Weights of a small transformer language model: 18.7M parameters.
Each number is 200 + 30 x the weight over its row's rms, rounded and kept within 0 to 999. Layers, rows and columns count from 0. The size before them is the row's rms in percent of the matrix's.

# layer 13 MLP down, 192x768, rms 0.0932, rows 109-159, columns 512-575
097,200,200,179,170,248,212,176,253,221,147,216,180,207,256,236,170,224,234,181,183,175,198,239,197,197,224,136,178,246,163,270,200,201,187,194,188,232,217,254,210,158,251,210,214,193,184,156,221,209,229,240,220,212,165,232,202,130,244,217,197,225,251,174,197
102,223,186,234,209,197,182,168,166,196,253,218,187,256,172,179,236,149,219,193,253,179,220,164,188,244,190,184,213,226,201,162,202,196,148,215,243,184,223,174,184,183,164,224,217,184,261,203,148,164,220,233,207,198,165,191,149,204,199,197,205,152,232,175,184
108,250,170,211,192,175,172,182,140,165,212,200,217,220,218,190,288,259,278,164,185,173,213,222,138,194,205,190,173,199,230,233,176,195,269,232,233,213,190,217,171,237,196,167,202,185,178,191,188,213,215,200,205,201,153,196,208,174,253,194,196,230,181,185,239
099,173,169,166,219,249,201,232,153,168,189,202,175,182,155,151,194,161,231,175,160,187,211,217,161,149,167,201,200,228,209,199,244,214,179,213,192,84,176,168,140,171,220,223,176,238,204,255,205,143,213,189,238,189,192,191,233,221,237,179,205,185,184,183,166
100,197,226,194,183,211,177,181,199,215,183,216,256,132,181,231,206,254,229,206,221,240,181,238,230,224,160,203,198,217,203,148,159,169,211,198,231,237,172,198,179,234,184,194,231,217,202,203,243,180,185,251,152,239,175,190,253,211,194,194,220,283,226,209,176
100,252,149,207,217,146,230,241,174,204,244,191,268,245,181,225,207,217,168,215,174,238,218,199,188,214,238,194,181,123,159,175,204,219,236,245,236,237,259,259,187,178,160,229,217,127,252,191,189,197,164,216,191,174,184,219,176,131,278,212,190,195,220,175,192
108,209,170,208,224,217,188,206,168,193,174,192,139,242,196,191,185,173,196,207,217,163,171,149,188,164,211,157,234,197,229,178,168,172,175,189,179,209,226,267,209,232,208,218,209,186,191,180,189,234,167,234,240,164,183,240,210,187,241,241,168,179,153,204,187
095,146,177,184,158,181,181,265,188,175,209,159,281,179,210,233,183,159,206,210,229,229,164,180,177,156,227,234,190,249,187,205,227,186,242,204,227,168,135,190,167,175,227,206,163,171,209,203,192,171,184,175,243,216,200,220,250,185,257,194,181,208,252,300,205
103,196,238,173,226,211,199,173,141,223,236,217,244,121,224,235,227,170,211,175,220,153,213,208,139,197,213,185,165,219,197,200,189,216,253,235,206,205,192,210,198,179,212,224,165,216,181,213,152,197,245,144,196,204,220,198,216,164,149,226,177,187,227,173,188
099,215,175,169,192,189,207,200,189,247,184,263,183,248,242,162,264,171,200,194,163,223,225,189,248,162,192,154,186,205,193,162,234,207,216,190,140,185,262,190,237,155,163,169,267,176,213,215,210,185,221,226,169,204,194,183,207,220,233,242,260,207,152,235,184
100,223,215,187,172,187,221,197,180,217,199,197,235,202,163,185,153,221,220,246,226,196,187,215,216,106,233,198,236,229,180,187,201,136,180,176,143,210,208,188,242,209,218,176,216,168,250,156,179,140,156,214,242,202,186,238,238,210,229,200,185,242,144,230,182
098,204,160,169,221,208,195,200,161,200,203,216,209,242,211,140,170,212,244,194,247,236,208,247,162,147,220,181,149,198,200,196,217,244,175,186,210,241,161,164,167,246,208,213,190,171,196,191,171,203,207,194,205,239,217,165,214,220,230,162,201,144,213,205,252
093,254,216,159,199,197,155,255,204,170,230,241,279,191,208,256,213,201,239,193,223,184,190,186,204,190,216,154,225,190,198,164,210,147,188,216,199,199,186,170,236,142,230,265,223,171,229,193,212,197,203,144,165,231,186,200,163,179,221,129,170,171,288,182,255
109,234,183,208,232,180,138,235,182,135,229,223,183,209,179,200,173,235,241,182,186,198,179,224,234,216,206,197,241,154,219,185,215,157,221,287,237,201,158,211,214,210,189,222,164,158,189,218,176,151,198,218,195,196,198,202,241,215,226,203,204,203,171,184,185
105,214,237,178,212,221,135,216,214,223,229,226,177,175,196,210,212,160,173,204,220,196,191,184,193,227,132,179,229,166,197,150,235,217,221,225,178,207,253,144,230,188,193,206,193,227,207,169,171,223,204,206,213,193,233,179,179,172,191,228,152,218,197,135,164
106,198,255,152,216,212,191,210,174,214,225,215,226,268,241,138,188,207,192,213,231,191,206,232,196,215,199,137,218,214,188,193,278,257,136,230,196,122,246,223,254,194,199,277,180,153,189,183,269,171,203,242,220,204,178,199,172,89,223,205,223,212,174,248,218
102,177,231,167,203,230,208,245,173,221,191,172,191,183,153,184,221,231,141,230,172,217,212,160,171,201,184,197,191,192,197,189,252,264,171,209,166,207,197,194,214,201,188,177,211,253,238,200,130,227,239,135,208,242,175,194,160,192,184,197,174,153,177,200,210
106,232,160,140,240,182,222,187,157,205,199,147,212,201,205,211,172,211,270,173,184,179,171,208,198,223,215,184,202,258,235,172,192,180,181,196,217,205,150,153,212,209,255,224,176,130,194,179,202,163,203,202,251,187,210,162,168,172,301,204,207,192,205,244,216
090,252,186,199,175,166,173,149,153,146,194,222,220,165,236,185,244,214,193,248,269,204,175,194,199,267,182,275,207,207,174,227,125,271,112,210,223,207,210,178,200,187,160,208,196,172,167,186,238,193,164,196,178,194,205,202,199,165,229,194,218,206,240,199,196
094,183,169,203,176,175,208,204,174,159,215,233,196,180,216,188,189,199,177,185,178,152,236,157,212,233,264,181,195,157,178,119,223,186,218,145,188,217,258,164,172,196,142,183,154,224,191,171,162,168,210,181,208,179,186,150,214,181,198,217,204,179,222,189,202
096,145,183,220,212,261,213,208,216,179,184,163,220,180,192,250,228,226,200,215,173,172,227,197,175,166,229,204,226,247,186,156,263,177,243,247,211,194,164,180,224,149,242,192,184,202,206,157,213,229,164,221,176,212,183,197,175,154,198,206,211,160,233,162,234
098,176,203,181,241,172,244,182,174,162,212,180,159,218,265,238,207,262,224,222,190,199,199,226,214,164,194,189,193,171,175,156,211,210,210,222,193,220,198,208,207,196,191,237,246,257,207,234,217,219,192,171,244,201,239,219,202,191,203,175,221,151,185,154,238
104,272,254,168,144,220,200,188,273,198,186,204,165,198,172,226,168,166,224,224,234,228,170,190,142,244,178,227,202,227,209,219,228,222,195,151,160,256,214,209,251,200,221,191,228,172,250,231,261,142,222,184,178,204,189,190,235,242,191,204,170,257,177,268,176
099,201,176,212,173,212,214,174,276,214,181,251,253,155,178,199,244,160,163,183,165,189,246,192,240,283,238,199,182,231,197,142,228,257,233,197,213,235,201,166,188,196,192,210,176,207,144,233,193,230,188,254,226,187,205,176,199,222,161,223,220,249,217,150,193
099,218,184,208,159,226,197,186,162,216,173,156,202,227,134,244,196,216,184,176,204,180,176,181,151,243,182,214,205,188,207,215,195,204,179,193,231,195,194,204,177,220,197,201,232,244,226,214,198,144,235,165,201,253,214,230,213,235,163,182,180,250,181,174,169
097,197,184,218,177,180,211,248,211,179,226,193,242,171,215,196,248,239,203,248,206,228,163,181,223,134,220,184,140,216,186,155,189,259,164,186,204,189,235,234,204,217,196,174,204,270,190,198,237,189,198,201,157,183,170,204,182,209,151,200,238,187,176,248,205
096,184,192,164,162,135,201,186,234,167,209,175,181,184,204,182,242,215,248,206,210,156,188,189,183,184,180,252,190,166,225,239,192,173,155,177,184,141,163,217,198,187,194,263,185,180,170,213,185,235,169,220,202,158,213,189,218,254,198,206,162,269,196,263,210
101,167,189,146,199,154,162,208,184,217,147,158,184,265,175,222,216,198,179,172,216,189,208,209,219,202,211,180,184,209,206,160,203,187,217,181,245,249,198,183,197,198,225,165,230,199,173,132,188,205,242,171,237,158,202,194,146,245,210,180,183,211,177,216,215
107,151,260,211,144,155,202,257,178,161,199,184,177,224,213,182,134,219,186,187,164,216,249,197,181,178,259,247,158,217,155,159,177,162,208,127,234,259,199,223,205,217,192,155,233,114,186,200,228,127,167,186,207,196,200,183,219,229,251,149,171,209,159,225,162
106,195,231,200,216,216,163,212,173,169,221,256,196,127,164,229,242,223,195,212,202,152,226,219,204,204,181,188,180,180,174,248,215,239,206,208,229,172,244,177,178,153,231,189,181,209,159,180,228,194,189,151,182,212,220,224,189,255,201,214,214,213,209,168,214
103,208,197,188,163,208,204,156,133,205,208,211,231,192,154,185,262,191,243,219,214,218,217,286,186,174,169,191,168,168,166,198,196,173,189,194,220,205,209,183,181,190,220,183,177,147,200,192,173,156,182,206,168,155,225,116,204,233,277,219,164,203,197,188,193
101,187,178,224,218,191,173,191,216,211,237,189,203,179,218,193,177,193,213,179,211,236,225,226,211,170,163,208,165,244,174,167,220,211,192,241,189,195,179,212,190,174,166,183,206,189,223,206,170,153,192,166,174,217,180,180,172,233,177,207,181,170,209,75,199
101,172,174,159,224,237,223,230,255,223,178,185,236,178,175,225,237,229,236,140,183,207,185,210,215,219,192,216,235,173,203,201,181,177,180,188,185,186,170,202,242,200,215,189,177,171,195,257,167,240,169,223,175,231,221,135,250,186,199,167,189,226,178,148,198
095,226,141,145,168,170,182,205,182,192,206,168,196,204,217,174,181,171,221,158,178,201,194,167,165,202,170,233,186,222,217,244,174,157,161,193,211,219,151,155,194,199,180,200,143,196,208,205,140,229,148,222,169,195,199,198,170,225,221,230,209,187,195,251,147
107,225,179,197,150,204,179,251,177,200,171,232,203,191,206,187,259,230,208,206,258,213,202,196,256,172,221,198,228,211,171,201,204,210,181,201,220,221,270,222,166,156,171,205,209,175,190,188,244,248,183,261,183,243,211,234,202,185,183,176,213,188,234,228,223
103,171,197,228,231,209,210,235,157,195,220,181,248,212,188,155,190,177,161,206,169,206,208,167,155,147,199,206,224,220,235,268,225,216,163,234,222,162,175,137,219,166,229,171,235,175,147,234,173,246,267,178,239,159,201,210,156,153,232,209,181,207,236,175,242
095,184,224,233,221,225,270,251,158,242,236,195,238,189,213,217,148,169,192,226,194,218,190,174,180,278,188,220,251,195,239,206,168,174,179,157,248,238,184,181,190,171,249,183,210,226,272,201,255,184,234,125,173,154,204,209,254,203,204,204,192,176,222,126,185
091,210,228,205,177,219,189,198,199,231,197,195,221,170,181,120,214,218,136,205,201,227,160,171,254,180,187,191,156,183,199,201,217,169,254,234,165,200,232,200,205,196,196,210,190,193,191,174,223,212,207,172,254,164,242,198,205,154,212,198,207,216,190,137,229
105,162,151,227,216,189,233,243,233,207,208,175,211,210,217,176,246,200,243,230,200,261,212,229,175,136,250,171,202,226,236,193,255,196,143,232,189,140,199,166,227,181,237,191,219,239,304,199,226,195,194,179,160,214,180,197,184,163,207,204,205,205,149,177,136
098,192,143,205,203,167,227,154,144,214,244,151,217,204,196,216,134,220,219,251,204,177,182,196,174,237,131,134,209,185,257,204,178,168,191,170,204,200,207,228,266,237,229,226,232,180,207,213,202,171,197,164,198,229,194,238,234,228,215,221,209,205,216,180,185
107,188,192,153,241,202,161,182,253,272,211,183,201,173,207,229,182,187,139,199,241,228,207,160,222,206,173,193,261,209,202,215,169,212,187,175,214,194,164,194,230,226,201,273,193,201,251,202,185,244,176,155,175,160,201,220,186,211,136,211,221,195,139,221,186
097,146,180,164,223,231,220,142,248,154,172,163,151,141,200,196,218,230,169,174,217,207,199,229,224,226,240,202,215,211,167,216,238,184,175,217,163,170,197,209,214,242,181,283,246,239,202,235,200,232,203,192,178,220,169,184,176,223,179,134,209,238,237,193,175
096,143,223,172,205,202,214,159,245,180,176,301,174,198,246,283,207,198,226,187,179,254,186,170,212,251,208,234,182,146,199,225,172,182,192,207,214,252,166,193,200,187,190,200,174,224,191,258,195,214,169,231,223,217,162,190,190,149,190,247,170,195,175,219,158
096,189,175,195,195,197,224,252,219,219,209,202,202,186,165,181,229,257,259,226,218,175,269,218,159,180,211,188,156,210,178,213,205,225,236,214,179,203,208,229,216,233,173,199,247,178,201,215,197,163,205,145,187,221,214,221,202,241,193,176,232,201,240,238,185
094,276,229,220,237,164,184,192,173,125,191,229,227,181,208,258,162,230,215,213,200,167,192,154,205,171,162,187,209,181,211,206,225,183,213,160,172,200,209,169,212,171,143,216,202,157,168,250,215,189,191,207,179,191,216,173,179,197,257,260,181,177,229,231,223
109,225,163,183,204,184,187,192,193,178,198,178,172,184,213,200,216,244,125,224,202,219,217,203,203,227,165,185,189,244,169,161,196,220,210,210,167,224,183,193,156,198,171,203,197,185,163,165,204,176,155,202,213,208,165,211,189,238,207,195,199,231,148,146,248
138,203,218,215,208,206,212,217,218,219,214,170,218,223,216,211,146,181,194,192,212,199,174,200,179,217,195,309,239,196,156,140,246,194,206,214,162,182,149,191,205,192,245,255,218,202,207,149,188,168,179,196,201,331,207,245,223,271,219,167,235,182,218,141,181
092,230,223,166,216,159,176,245,243,154,191,215,216,200,167,181,199,196,240,237,235,214,179,175,219,209,213,102,171,178,168,288,172,274,211,203,211,226,198,167,181,191,183,206,203,214,224,222,163,137,216,220,204,193,180,211,232,217,208,197,184,238,182,229,178
097,146,225,223,211,192,236,247,170,189,181,218,170,203,189,259,218,137,199,133,214,199,198,199,205,200,186,159,229,216,203,147,189,182,193,221,216,157,229,162,222,151,222,191,216,189,218,179,183,264,226,207,166,229,225,180,231,245,230,125,172,150,211,221,212
105,212,213,196,217,223,207,181,282,222,196,197,236,169,214,171,214,147,192,206,204,190,198,154,254,265,245,201,245,198,180,227,221,201,169,153,243,225,212,205,215,234,225,209,218,156,197,233,214,207,211,208,224,180,180,173,220,142,232,202,234,248,208,238,198
098,205,196,168,250,218,149,178,190,217,159,254,170,184,181,198,177,192,191,160,200,174,179,220,206,191,208,233,219,156,207,240,177,201,182,233,150,209,191,176,207,194,201,219,201,257,194,210,186,169,176,232,214,182,233,220,177,194,205,206,147,192,246,220,194